{
  "n_layer": 10,
  "activation": "tanh_gelu",
  "attn_scale": 0.0884,
  "bias": "all",
  "tie_embeddings": false,
  "init_std_down": 0.0,
  "beta1": 0.9,
  "grad_clip": 1.0,
  "warmup_steps": 290,
  "decay_shape": "linear",
  "final_lr_fraction": 0.02,
  "batch_tokens": 131072,
  "z_loss": 0.0001
}
Each number is 500 + 50 x the weight over the matrix's rms, rounded and kept within 0 to 999. Layers, rows and columns count from 0. Numbers have three digits each.

# layer 4 attention query, 640x640, rms 0.0217, rows 179-255, columns 192-255
500564449479395488543524525441486445554492533477432482541491548577535456478500502478467418497492530396483529551594444522480553531521446482412540456470462457485557456447467444518478488489515597
487536519448572518525589547541536546421436490593606569551521509546540489490484418423558536497462489493479492421517470474521415515531523463447472538496553511511482512516485538485435573506522479
541398545433466496493558442540560516450519501548539465538510558463448521393407565484498507417542566535476551485443557549479568541464441570510517460551493502473516490519498507554500492476481529
491499421492455498534432468427471484512517473485514557488535448448457498502388486562557596500422503429469564507478557489432584579484526564553456511483481514450509548516543465498524429432456505
545537522452562531538544536576535517545508549480367454591504443460397485490444444418586507430495510570514512546471481551463448464479573542504454469556607495513495483495523506487460550506427516
505516529497507424440552556576546481440560468425523458475595488482527464570465485386479494576498463527515520509523457455529420491565480449426422446382606580463530431418558470499435445571545504
556505453437440482550488523524518461536468485543524519533489515470470521453427468513533509536446496526449497465472482477465403487470540444467406475480503458463482408451485421521561449456477566
469485479522545420468496572532516488481556532514515562607581521492602545432527448535515507485431584416536475510530451469519471505499542473487528546484470430479487566471434478408519609463589415
547570500521544553551413500455425449488533543559439477497421443559523486558439469495442430507462483486441475463471473440552587466436537524492477446583473486442523490471442478527542536465464466
442474609460565478429511458543557433516564441544476579561500457492448430528505428415541446481483526492500454556560553563579463467564448554436518430429515454532509575438572493504475561496480375
530603466497506525530516448324472484500552521570424538484521465495400483477512483551581550409547582523545476466486504434507485465521540459582533498580502484511564432505511506499552480482480518
458505483575472490537470547551451563487486468460551531512472507430522517476439423487403485521472527477461513567525472499461443502556467491562559502454576502534578464436526535608499541563463500
512412460422417505468539438453460484475486495372514453568532508527536550505454515518509521442512439531571575472546574510444509466436573463546449503514390433555496480547457520526435514496498496
480420476474409526519479568508463593549533464476496477495512454572472442471524495453418530377550461452490531572514479458571512583551502500507556528540516556542550542552523541516465454472469450
518564481457492444570427518484433576533447465509489485499556394448553502530514462479511560576553407534562497516544511466521536467410452439497544467566478486474441529565507515405528512449446546
415486517442447422566522518484548448539520435557468571456494515478390500475502471562468531528595512594452513459541522519497485539556462515499435485559542479561451608422542458567444447424450515
578445461516534443487545502532473444562424555510486558489428527439534504528495547556436477498429483444475469573518549500517485460515493477540588472526409558488566472513517509451432442482543485
474509514411447380517460479524461498496446513506567478465481452436589585503577535489528517553478482578454470539458464463548498504543450498520450458480534435479484489514450568465472424590551452
584477477467475476557413510399533504523477444443543541430525556522449480502492530577433487471470533420453488528468507527570508456492478555453538580565478508537491467474466457546482492478460594
529424469544534487547459437472503529493461511520424437527514556437456427556507466588563508520479563491505523528425494512416595444477551517452554561557475517563491494549402440443504531502466495
487522520579437539451588396327409488546457435579414559477384494531476530476487432498544494529438500518467484463473516500566505488412510423545550479517461507520500512536461562547424478461455518
494430476466625486425529549613545537468480480495590496512545449541595557501506493524456552451569477529482454529556509542532452484561495513511433507485562493439638472476526483443466606449549494
454507576452413489455464511489471511542455458493456501478596572457509462490448456485467560488416537505551512559541461477428557472487461508578538434521521470455465501418450541544484483480577583
423517525495627526488459463465509522503557478543537471444464439464513440473501616512529555620436510532471424537470518509476404474435509495465604435581574467552435514476577478391527519529437591
472542509499575454478445479435530432516541534481397538572447398431610571546536494522515415521423485554558474570553427449458543510539481496507479420445535514525496541492356545522545504534491530
516602499581459503428381491529456462560475494514546491487399474516448448516420510515528527547493481492540461533487533513444533518440534458500499514553511488474507431556444532488479558538516526
590555474557415522547563514480486518474520479575434497525448548601504458440486552558529449481451514423498471451433453457434527400468546580492534570576481473425476485546515528476498446563544458
526450440494530558527531494408494535493435469510592445526492571534513467460470537543470574499492498430455477519537519423521454476441517595406470513539479502557454489461567508484539459483442519
474547496504429509467500434407479478510502574526500524534487493526520552462476484593575515438492515422512453558464507488427556526518508389454415539487478405465471536436444532507394478550510481
515477488510522430553516409517460448553469568549556466470430477505468500509481483480457421484507469507473539573417481445575560503531447537436491518587530467503563454563441501432505411521476571
416587475564467450422494476415478539489460449533472565471497537546552513455430477437480538548471483464539457428574559547550475443523531411500441535441533488474464538547502541568474509468483485
456439471479510504521572565475436494514485450539474493485462548483506513537588450538480510544503495527489515460451500490512482544485525543414538552496549453529427529555511564555538481404562573
533500497474595484496486468447479442414509505408546452549502422497522406529554476511437514456503436488427473486539510479484521496470508594522448512559515490429487552486527557459476506429545494
559532454455446454555506512506524521488499518571489545539554592496511520491499523548502469532489566394468535629503501503458492495487566536518632525468408536469547430437523547537506594537440427
503483540438550485521381539394490470525517447512439455547477499463497455532504484568444489494521524559550563547508466436572587487440563526476515450518449446525524523497481462521422457539491503
465525486453512502536494529543440470505505567513411445560589501499439408372508510515397523461420496466511455387509503551474492492488514382501440529528488487540446469471571551525545452522516450
485530486481560416513587469518501462499513478551541448498450468511435558469411459491449467649518479475553481502526551438450508452561447476501495439446496478473408532514483539455547413487524440
551560455498417470486556532513483509511549502544518557506486525458523431415551528508543614479532514531516429405479525428518537414445530541430452543459489501485529533587479552557544479479413582
448503533591482502472472534557495521427503573508517450591486481433439491468462567483496535468468563500479502547486482460508515493441486500516489531406533458461474462480588503501518497549423434
472481600470513499524473546466451478468484512487406485531495424577533485592443550486557463442464461434507513444535562554539452538546539481478505537427476559546524513509507417520448454445533428
475547570546524572476470489564461445594512483557457479484541519502560506491492519526514542604390582526459479413474604510547534499425547439484561511395529445574434513582596487484555468563595479
495549530546531409552545445435487521559486485492461505444426467524579615446567528589496586557455507460470470547541556463456564469468591542483509504501400498509467422458478499534562525501528495
418530551502561465481434459519449495402460476447459449466478510454482518486568565379429504509531429406419512467454519560510523489554458542522498548455586550523498471457446408577538469506509495
528528553563451491474478476414512476525465562548379531393482574543458530523460441521493570542554599478476477452502423470460523469441450505532483423526453499485431524565440514406484412460472490
547521461531510523509514464474515541545578494473465558452440500459516468499423486548588551509491522542437448474563516481505455472443522475495495538452502508556518566456397558512474482491437458
565475451430478502602558407484521518489524524508478526428469496533399539482447459524573539544501529454508422497545421517420465470456464558512520531631427484449540520563476511500499547519471573
555469486520513478540521522480480507525490479481466490475387511486446488437522542473505554561442565498476508573438515464495489473495484441513528445475556535502391459489478467477455403620465562
483520571488462465542505477505440506462549452405528481549504498545413523524499512515446494401539498538495443550539546488458556458428557434515449499474546466560493576480555465536488469449474500
526431532552504455459540463535462417587460560519486474474424471555490506484438444559487508529435508460446463499552441538576453440526471523497546534563476407514508471435465460457482533479447578
509514518532512471578559520592574560485557429487606481578523516490547564469514525527470503517540570523467468539449430539544454480505480460560446428402540475459440529451508473524481560505474499
541525515485574438484445495451485527608507477566448476534506563520486556468449583519538463524558459433441467490472573475505538471514544455561451463465456456450426453545511526491521515454494486
519458535546532519556511494529454444461494558490509550494485535515490499543489444551538546527429456495497518404460577477526522443474474531446419473467429469545446493527538453512533542470540479
550452433510478572431514465485454437475518479468413537414450541497516540523484573627489435520481518468501518459454469450433524453447531497536577541465500478536432513477523479555455413450513455
444415500457601501475475551534537435519568463389508499485560563504530428473568445461516500468536558453539427521434426442560440521489484447505559481434499424464541543454553563466554474529523515
461492473489481613589485501460558535439507533483486474589406459542498477495500483564547452467533447496435527475531506520507516517542505506393490516537524552503414454527520532443414516548506476
462432437516546531455507574474459548454524498473558528483485529543450470531464503493429510525528479441452479457471508537544553552518480517522396558456541536404485485452512493445520580490489529
528478513509459527512538478521578488464465581425516441455583457587509418563470491459574606519463411525437525556483527580506451520503570509460499559490441471486502534453517393444510426414431496
503488499554545548464415462429448455466580571471447577390499424471574509505501531509543499570471565495513483439515473486430484546470494486581471516527545511516517484538535505472573468495471472
461463451443446491519451460416552503551470435598466494487431482497497511445461450543485516488437443507565475454533472523479516427531525482483489506573462546546463447429458460426552546500403583
511510511555515481535438506429537533511584548530496438516458548482435483524540504470551449561541584442531537516447517491485563538529516501537551549491451517537404454530507496573570449504544568
506494575490482491555456463475513471471406545429489454600490512607451527419509507430479463448516509472478573459555471459543488562442481408491404480449480459480503524530505404509463448511530501
458436556525463476552407492537526479514500482512484507538562521473495454499547509442534457542443476466448522519521488519435585564539466457523505521461560446536551470499496535452510528508503573
547587507568449590546420472400411410484532587550469424495442489490572444463521451560516473569450498547423516482511545477483486438440453372547497556449476511564419524498563444536541475478464524
491471489510520536482464503549501538534398452563469540452527484484564450611538505507542376510504545459541455567535423539506446484449484625553529501470461571501486592537435576450464497509571485
543520526482470486457499524481464473569585530514498566374411417473469577482558514612530488432438476549488492513488458437527455448488574561462523435573465496494519550557365533530455472483360578
460579519511468553455505506406428557478472486467484503444563562517471547500477472549504487422573488435552488515450545526505462468470550514511512460523398507478500411464449518573468482574514474
501455444523454475436497466512517540514575560488491479551432485469584457539489498469526465504531475488501484456541442512518538455455501522455430441491567469489524535518493485528469488478480456
551524525462465505596443558558475439504523482492456456482507575486461411472511501489451538413554421555430450473484459511470534571504569555563483562503574448423523600549472543584427439490494436
510507453522501492508527466582454510531484527549531525490445478482483531555463468448509500556507508417531552524460561447439412485600517530429488519478531487495541497482510505507522563508471546
482560411595402519441578432471481518497526479479390509500439523509490551489400579586563565451449462500470558463596512447508515455450534504554536431536453577450411520557526461505501445564521457
560496539482574519467461436547568497566431522442454504436476437519519440550578520477410498472489540457520413502557579522580301430536419540469502471537531600520572495466525506531498593521567440
470524416407531460514513543424448562389602537492430561436509501462484493583594606463536498478557474553427447541542418525538526570573462562523460397495521451564547411564447447469484590496535497
512519543455483463503500503483491460438384443598541438546492528488577529521455548557424508504542503458546519529580455552445518496499503517460487481476388523543495452493477401484430462438556500
568542522583560463518467530551511527494492499542509445498452482534547425519575461552524559537491461559531503404504520479515547548477622424552470522489592443494396577540524496506520476538475446
508532526425523467601542557461532478479512474502476516498556444463402448445488540425482510453455460489478549445488562538451538537498499434487504582497538467464504477449461502437503525525554579
459466536438513565561433445429425494574584591456556498503435445583553446464397545507413396537495503576465452482530447580537634564473459459566531525563403447503510461558513553467431510497433567
519453601473582532520387427524493509445482514479528488497490520456481499405478469458500511457484600525467588488489572532486412528458412515442461436526463571500447519458452460490523533486452463
# layer 4 attention key, 640x640, rms 0.0217, rows 179-255, columns 192-255
445589493449442439478537564479504498444492509468584514461440418516461504581524476444513481583527500492532523466434581497458477470554568515558507534571497561478427509467476511444459527412585451
542471483516462428467429454565540505533542423472479508525460465557517553572511519414490564511460503523526519555483542475502435496532382575536510523439484522480566493526492467480569452482531422
461606426470564448523547587545483473439513521537560493524466510446561396590634500474517495560574446480514367568499415569484569533549540524538571596552410467542427597434431504444553564505580472
495482481530556479530527488563471432482521547523468487445496585500427488487573456552484486431565548530474455492555434516454472527546464485495567479575491458548550495551436491563459538510428439
435544536554474536582526514491550537541465498479557427388449456484582487507536558468473453453425437497474416384442438437516488469452422513464482598521425584480508471425436478504477481430545507
445541462556496490535470500546488529510438547582587461512544483482477430494509494578543439535467485463530482551574563529543504401506530507481528553519485474427535463555493474580584513514562545
540505531509495495486461432519525535507526527541500519498415539483521588474552417565562479453459547498475490491482626480537487553445469476492456422499541469494560551489530493519505540427424512
462526512484564509465443443585434492465506419465581493486526462564472498497481557491567452526539552588514458554434552546472544522551433522531513446554442573510483465487391523500544462512535530
443533429456531440553511464455526439550498461533525432501440502531570457432581531562539578482492520506494540456431525462468570573491461427588508549455456535436508433416483490571466441462449536
420448490548496575449416519513455503526526580478563528531499418527577533481488492450494486562465490457462505467509511492514465514427560471559509448574527585519487506520458544459467438560577506
530407518456542564529499525457612590557433480424486606464423601442486535592427529488564570496445490551495588488543516469485471515497499542559520462492462430545532443559489452461411595496531547
462594430435400512536482530565450534551430537505590464522519525472602467498536515491538491547484529429541458452465554478453494513509533533517429562459451569527504597537553463502524439460599487
529584570525493493515510484544554489573510548588585544496468530422487492481514550425480461548503448418492418500438465570598495569589461534485525475522478516435529456432514540487564420472455454
515538431437574536455512557542466456498423506545520516505535548401467506508607532526559435586454509536496462584541492541537412465458495564477476477493502457526451526478547453532556522467501500
463460433579538448510587421522492602492459584544510503525435543555420408506578538468451511419511503392479465546420507531506415553557539551531534541536464557474538474511511439430464561531503592
564503489498571491512514488528525572438454424446476585440448578443464474511463427438492566512541473572514466479557436422523515533416531476549547447468598536544537440566457499442446485514510538
469509472521455519523480545515536480501455474501477425511491542484591502546454410426470523474523467469451546433570511574551460487426555447442379552460507438483474528527507530514483487485442408
490519454479524558499475575527516566570560460526499549567499566430405460527468420478461508530524442498567562544580506461432566473512386567498450563472557549518571434467573508501428579458452516
498474556528528490522457532418491513508467557510512476554404449444444457497547534424551447581535469505480517397485560460385478462492504571474543447449522414546456492499461565429538470491564469
565441461456551487503438458451509541531552510489453534537423532521517550549480552434499453430549465547517515521449515417562510578488475520491560431494543506453547471515516456474486479556513483
474475499506529513491530550458536448473512588506434458429530488588488470473483652500459551541556553529453586509473545496475556435509505555410453534478520452430547458431464460465537446469479460
528505507552525558381533516472550467539514470469377528451488469416428487491518491419499424505533511526443510531449566459521460568575486588513569493583444508560526524440493530475480479533439442
565396532476539534529529434516469440543546593526440552468417471476472577451414538564493469554529566500455587448483599483601492472403492430416459512429461489461498419473461444583440526468487453
555548474480450558528433463516475566516495530524500467412551390479455441539565476481440544562582479466451569492464429542542562538421558521502412591492556475458474567583447473507531483539633601
550392484507440521456576526379476570427489502537494466494582612535547442501444493529491501571589549506508551458470516551550559568517470587536598563530461524486552540446527483468477479534505405
487478464465493499537487522419480549515461532409525466541494512518466476556595489509535500449483471509529541518536577486558500512512449446494461430495586585539526551539570513456490411535481507
495449472551589519464453454424503533487554497429458487442447544470555562471527535471496488521484519575494470415474564467475485572425490568429463411539522560545589481511467577451513493557424525
461496470448576504533503468583445501462484470581437508496467430531535569509448492474418536519430478450522498543589576516533404581524487475532472532564478478488543586548442570461485385449500514
538496484559544542570464547463466449498406420439532507470492503485476521481554547518457528539505447542503470447479499531463520554518433511526583505514544501509508416458551507444573474481466452
472499484433510529525457484438558499518521472559441583548455531480485523485466448540477522499569510583454512523508558491471522492486449482543465465445507548469563496487595591572489578503419460
500541577431535484475544474458508446483568594426461421468502432448423546579492574558482527535533445565418454490509497500512566553497410541558437509451445482506559478516451444531557485539457429
432583544527518499592491472515513557541470529457480535542477493562438398508477493497505433478590492455496384556522383475449552502574450510612539545528484533578490528457520531505540490552474502
553483450478487438473507518535463412541516441549383462448521527539489516570463519468517503541493408434449408491493479525604421495499483506458488495467570471576529511453500547491481423511438450
428565547551449530484527439507539458444506550463525516545453465606545494523588509556537523582573500551448522475544465506524562446526457568463461508583470560554486557472445482564510469475569493
503436491542461499497503494390534407557572590488394463448519505431548565505528534521545455455506555502490571452517578489444446565440470496472526474474475512453490548491543515519592518538458436
548476508501561446534456471595615483468551437488521565477517445521533502594520572432552552581537564601494479547496497532496386411486411489579517450519535483536517473474502521446493530557489532
508484501552494476482474542494528443521538456440498531515509553590499448584602434517521495479477545524529415471491511584469488483454517612496622588560423506439552462521504535475508544433515581
471440543557597521561447549459504497437509560484502496509387482500428512536476470512527412429437493588519550448572513500478473473468400473471565484501481485490451483516498534468457555511580537
422485501488508549546508509486465543572541463512528491428474417497514458512567576456541474550433560520457420413451504555482521525588540456464514505574417553522474540480475447464520446520614552
501524449480466531526469516611465535548485525540587489541532520505446514431570522528490443504603485509555464517446481496453445444474466457498475456610442491555490403487430562457492500536497503
487572557498531442499474563434423455569511481564556478492508426450598521502438529496555492531432435498435548541475448596557459513446523455506455461521401506459498526439427535505488506439512596
560485466424487523522432494543488480475453466447556499485506467471450400515473517512415430463485443490518495533446567521510443534553478489511407535533488489442483460482482574561532505474452555
436556525580560496496587563542481433492518477518544480516454523514499524523500455539508503610501501596507493548496478499428570458506574477450496458538401497493417493494566502534515517480537442
549582548514517480597511550523480484556549539556446483545573439471552517499574497553460420521447525416541521615593522559468615521453623504504477560464511470577517527560409498543525411406539580
512453470526428425431519439452403448591506560476414469492525466509483587519389496487491410520490496423562502490504452550498405498508503464407417472484476492541456535443584568590454452464446523
571478546509490461451486513450560543523481468512480551501484501509527464482430509453519524444571446503533486413444558421498466507474499537495541487485454475548528544579537495523510595574570469
523597518526540545501595517537501499564521442527515458535547476485540461459470531574479439549583431464475463482542477470459559509494542536429466485477534505462524573458449504506502575460506556
458355379431532505482567444484580469486557560512447485560412504378467446535491520533476473503484411523436490546488586418623547583483459507477565530505530477428489543430481548434501450497532344
516495455408512473438479459473553495549565466475484489493517609410492512426476504559520456512559505431557445440551540454426514478510511493524496503494493529447557539499495495493467461565535469
518550530593465536463540475490593562433521476507528578467454501428497444479487569496467477549537560542518496428538520383446506544481464514425563440557573530565443533524534471475535488580483598
492497485489439526531530500532529581459544427554441441464420496436434486557538449558546575450514447538546450513466374464492557530448522444494460583496469463473456527528529427540479473478490543
469562516463535421465530442548545546464498486553503428465547481517512361481573431491499559618494547484528432530405549473547462519595486482483571462562564577546512455467527536470596452478510509
495518453545448482467480417473488513530400615561462479554519461510482416455447546536538446544540481508535434530501556589490562527474504466460506525419438537523494463428498563534548392462411451
569484454462544566470487467538449603522523441574511509494570411451561521469494544470528457536441513504560533449533560534470490442535485447452568536501529515553434555469515468529518531470506559
547470457466542490495496473415411512531491394428433526467516501511499556559489525485518473501517435487537558485469556405449531495528462473505486463462432513526516482475570530575567564555452516
512539510500558503592497459523472464511477548547514444475510547542535552481483430462457510503536542565531464490552490497484548444552553550487475516482413476527567479484455529483439381528540430
448523494554555486546532460501421500533468518489469540444428574482472482445571446456452441476546570569519444558464383546442552431461493464444518564559530509445489468485574566440422491527546594
535525466509506516574476468547495502492478461504467534556483525519470502416507475534451586569465454514462599520553479432522557512540508458543417478462545467550566513526426484439502494501468556
559577459551557492507556442421517462575512504454398524534452538540563544565542558589479463523478428471493558413520505492521558516503513436488548530541488461418557504556583488574536443410541470
575515509514467529552453479451444485469496487454533483449411489560550465574411573574524428465411516511512534482540484411574505541547489502414537568459462408526543479539444480463527449523409506
462509430501511461522459443522569464561384489460480556501561545421454538567512456487546463520553457543487504591528545474482480439452447501504560537409478537466546505528441573400504495438551491
512537433484428512529602458545575492501481468521556479435521505475537540439540543504479532506534504423547481571459501516486485575540444467545581500444466491505457441587425446482442512584597514
553488513497536539577455543508421508538505545461510472426558494550445509555504595551495522514468452442473500405460462564480509432453539537542475496485516480508471489489448478465574492499583584
533534517560483490604493516479536507497586549522546497519501497519543522371526620564441560553464512439463431484443434435486481407524483398515484507415488427440535499502526418500514510480525591
489496497551456563537427452375535570480524490498452427514505511551586484427426444565497456485483527444456611411513427550454585529527484457447521501487469410449504507481605511516441486514504465
612485541543473472549494468523550483569610596525504478504363537503518513612506564426546556414509487513534478489572586471559534495463565459504463537478499484430486597498556501507483573462407437
422615450536441580476574473575485520442478539457487494533597542537461489466542574527577471553571580543464490512428450598431541492520579536566472514492453498516425491434541527473490529569569563
476481497511562489458512527503461539507502602428499466508470427501468484562564535420490552562407456518527468488482581437542463431532477420531445478554436505441574408545463578541529521489477505
395513539475427474555499463572604511448522465465453512546486412462511497469581499537578499482456493479495471503480454548534581450497499459505524448594453549568467446500554455535543558561572473
468508509435536524504552546439388499562441545569537466425464528540566651401583456542471492560571485558528400532441483536455539513506471559473517569463466468534526476533458442447541445534446533
445557480510479536472503537543424486508542473439455520541524534550472551503539539497454457520421517542470468541500505513451506577528529509432490503432484419520526545563469465474570561509558480
517560580544531482505543474517601485479591538540442537456478535544554559421418421449496452527536515505443502433424520497480442533568444470528595533519576541470528562441487540553497565481432561
481537439544490531524513573538515604524527476502477561558541490525412476465546547437444492602581429447473459529499460523472461473488507444440520444544470526493447527453440505555518562563456597
492572519485462473488492463505450444556442522483492421480608412569448490486432576578526492534473545549563551496470512483522566526475468523437541543487485490440521480490442412515507431504564552
532469497496476539465545460433484511465467523477348532442421488578480536624448435455394462516443494577539473450487473418607516545552471520455410548494524526517543496545513476442543449532460452
455499379507543476447473437451529523445412573557496500536515546443504475434556497538555489410580413418548540527469478514588541455461520427464463492526551496525574444536529427529542536492452448
542483446518443449524495506458465516540577480491470504449525551590503528534548539550472468517447430553497395517476427547477563519471529463447499533435496432464419423522498538445424520472570517
# layer 4 attention value, 640x640, rms 0.0316, rows 128-157, columns 192-255
533544552469432484519510541567536433551509472472513497492622487498432501534482450588508536473523580515551478541487542564442454407466417460588517544470482474483451629505509450440444424532511505
484486520555450559481466410458480538499534562456588522406527542442494501506480565457528461432417547567520514484432521449509443572549502531481544491466494492535491508539498434533482524553514491
529500423451531442490518497553495495465449463465401480373399427473414572457479546465480504474537511509580556545543558527451404473458539485507525432541539585506449485438499485505472507492431543
511436561499495676486480547433513508519415467445482422489565500588424480452478502615462531502581457385495550498525492468539502540519405453518432569505497489543466440573479461548520539524475554
501527561474397473510422536537485460489514515506437519458577491575446498534514516538515469549507549480603464569527482490514478494497440427563475493529500435461373456458485480493517448451479513
440553639511405475518554598450522454448458550552456525447582513579524446482458554478374529550445478452548560560487449477463505522487440354464506489510453508486386523496525526489531518484538504
546518552470521498388579525599469512534507497391404450442502586497435486509518419546536574432551407445538514551505566515483515493452519454472444534595487540528447423453534482523495521490460469
504577432548481491492449452494471465480603469475479527436504428428477545449550488450517464464412565480499539551493458522545529437459570524520487525439573493444563479458446492481542472443452491
390538483510527558463536504503546464457588474527534452395588528463470467517481537523478535500481476501491532506453489494506562514426405509456460561449451412454502560556520397490554563424440533
489492445520563508490530515540524520453525460494565477574483477533560468445476442581540557452513467491487558409542512438463535551518473555539473486569486472462475501549465460434473529452447563
545459472548482480450465480490477529495382533450448502553478472518531519530516453487579493534591445505511490420519530460477536518474543522525543521508486467477507449585464620487534456536530533
497447470456535511558467381485552456491524495490480512509516501384561495513455579349494431469415549598432530501436514447477565616511563516515489513431424448520598505570467511434482480538529509
460537549491461532467515482462466523460551519537538442540581561508558560479465475528452481500475498457481472509534459506536476496470443455526506522534460477432514573526519441442487496443487536
460512475554549576490493446439459554490600440534482509507438426490443503467460538399461485551468447412515535451478549490533510571480451556506499475447606545464501501542520475442477558525461507
505469578533483496502519524518546532553373536451531482496570530466444543550510472479429462544487475501559558587533477445503495474515539477549469444534519489510482462536461498479504415547561533
486469531563503595542513392455545444500489534462463448473431500439461479510477474401479504463480481452455552459453505515448520501501623519504475544487480446548430470568498630504536454569497471
528494537464523429405505588536546475514471504480420500486474490512486528499490512456460494502478480508486478518515494487519498520464519612529577499541464503480480566492444412513514474499458518
493512471550471534446516470572545524530535552407431492413520532473439562538546506406518441438490503487518556613539477525490542462492482442483487436493487576523460516481466545559544491482491522
482499477471462514483451466500570550551434487443519485509471486451510519537496474418494526483515447501546535474483502546459463528542604490523444527490563494453554444487451521520501462486457534
565459569472543602569550469487474514456456472531547426523517556472511493487483511567474482488474441391531552427450459467556446531566546506432410545427553459540410465525529508511481527552459499
457516481506476415534491531522505468470513480472509560436507477539526529519468448483544526479498502529533446493526494470454488495426555516460503526576503485540470471458488510497523541483452510
507519454522539533547531356502538535478534503445522488547555557420544464471502560460476426500499548596444458494444506459485560481544500500447558470463549512514513483471459604493552476504458448
513557419546468410508471355529493537541562510540588497537476436387489456502563563491521437530482642510424462449516485535443438480484596574484586509424493488543611558538442434467539515521488478
544478531503557560461442474488525529540414493482503444406506556518541504531487442453429469476496482462538461465457500463547521472536509384534475524490559555530413475514489470488511459480484514
478474481441496596452439554453506557521441477550474462539508563481515535507454447508469445576474447383518508447552479553523456527533466537515451538426564415548533439492515421535503478458472484
503466395413523562541525569542500446529481522386453498467440443456427470438470476454510382519466494437586486564515538467464534538450403535471482440474537482464497536519485534544512539535468507
516527478533481480487522407441458452556518533456534548467519519464446455523494534504474450483483626512533490518519513466547452485444507542472543459451521436533482481489450389462513446500477511
539558539554482533579462517409553488462629533521489478508597472504560458505485515519495544495498527532471449511477486444509458514472520558519549510424519468436565546581489433434460498545483489
490455527473491424464517517506471463522444476481514505497515569531502524560479514449485500523519458570528491548538466442478580509543549486471468478549459510530411434431457581516453503477517489
400504523507443468464546502518508508424599454493541493445525485507498453485550559517488454528427537501545485500491482543468489439518532555494493535446443537540545550480549419557544505539501461
# layer 4 attention output (transposed), 640x640, rms 0.0273, rows 128-157, columns 192-255
464440436521534522519528495482536503423537618503543554448479465521477517507535380474487548452513494514454476531524473455498504575546533447558435547478551506508613449551440531459449575464553568
479457486494481549426518634510499545463477456533482463522423512499516496461597511439540480502617378441526536614560517482506477587542490492486546493536575519506482469485548484498506453496495439
531353510486573517529497445434497527457579597529535547445504439515599511541515508612449522463470486507466472425588578495551587435566463468569425521513518483532571613545478586499528614527473579
507483495453455488529465485521444567456463440534501517599618449471488473532571396518473582412453495492497489439482493535478318485516428599479502441664592469505647564554529547484503568505627558
446452456464512522564471464400471514480527574532520559537534462512583560517536475604502561504521462545434497450504518505509472414537535517438373502518517512504616551458437570549491575448502560
590461479509429594553447482464477486555564529473489441525564548531526604530538444633484525582459501533465496461507554500468583360497494451505420515566442496538509514475430499498510435516491531
464492516523572487496495442510536487496505496467486536509515485461562584535566463506540509428470518423452504450491505491501430472589506596554481514572546507461579533513530490495547550480514488
456450517505519491491520540574513507417491541498530481529520443515491460426559556439434449479567477487505491561573526509571478579536482478515518439466545524461484486536561519518460493516551469
497575581543527559466560516517488527490428448411444402530450501496505557521458510419496506474555408463498482442429546485429534511484547489473552473516476547473429425520629487434483469543448492
498454497486534475465501513648483454491450500490506470497572508505520435444547511396410478513469464535557495522489483484563375506516476493483496455469571536497495510497506494472496498490529413
489503525502475475533448443588474512553459430557489533455514525499465487532510420460508489468419565478518480491421418551556344479498500512466512484516476466506541554465490497485507450503541478
502520548500453507467530638587560532524506461458560413528401541478492489445464569402522338541569470471567546584495474540541458531458521466489597456468464522512358478420586375543482390563443369
574526528561498553511462501537447440488473471460463460488553511553481489515452544552454550505477472536484522469525610471473517449454491542475509472490408501534420451547510515508467464532530430
562511546564505457494505495456497478484478464472495489593495474553443441469421521484423501534589514502462515524461571505501540522466477487462516470495445474487357435517543537514456465511556464
459519504540484499533432497540527558577590486486537483485451489449565573550636438509592481504504516480457496493510496546540425485630499547487514576621542505479562582466480485510603443499515456
435479490449493470486523577517523588507459367522440528464461527430532474507468473426478496478517406492537500506452415534471373618491455511489480422546543560514481583470566484454525499518446467
587600557550547582571489460414511513554623542468551504470441508511471544520445504576509439444496571446420465492449554474514551441480525590505512568509404472472485468497533513538474463540500511
486399545508509558524480519412574571458591549536509534464467441428581608590527490622547476515564453469463540437632532562497550504572547518582441496605473485511549562483527559579529593591498660
460412471460482486454503575548513516475515501482526498557509465444561503457559510492508495482582445495496487549578511535545466522597485438530460507510623575461518546535525536502541499493486486
409511441437411399454503474446396512528370464581396550545572537505440427539521445531582602477486460504487486427461416511361518507470492482492437492539605471508642595555453513451536536388510549
529494476476545526511524466518483469464464577476491519453503557500496524517462488481518490446460496466524478436467493488447476462536496422498481513486511519518556507502478485462513501542436552
418465534464501523460557622642483495462438466522515416444476539455508458470544545346442438560513420520586533550524449555568433617466483473477558390392530567520399477491577405491489426540502368
536490539518484540496521565474522514441485483508491447465413503562458457460396581437502463560567478483567549548509483475501507613371520471487577422358442486544359392527567525474410425522492495
488434475495487503427425511534458568518513454501500516502532475466582519575585489586476479504514468506460538483594514502539431451576439502476465513576603532499593631551476541501563502500487500
550543536582449506501466470403467498566485435533476535538443463508432517525457501605550539487519526475471499464499527519483551502486509497452505576583458434477521517495481473515483460545486536
541524523544547490499492467379548530497516530469498549508430439511534504562489510564517526533583539456402515483539508505455687517521524557555501552582504412443515508499500518605560570585485546
510463502523496605465507535424491544428522566505452460419435513540475471527475510521485520496570433487473444509525524487521544552504509495504515462457480488525530501570558594514460536501500531
511515510476515511463526562594500498435469509380563425549503527481465535447452548450466447458551408472543539579512555446500466587459511494476527452421520565480390337496555506465400458511466408
483502458493511515489472503599498500577494480496510498517532570457597522511573520509564504535519555489474450462513480539512422437585544533518478508513510483437534566484506562474537484504464472
568535515513504561542545478387496500489509554517470450498440528542461548503393536565526498538494513494525459459472527491432625482403542491513551512510386473492428451480492471478459452508428559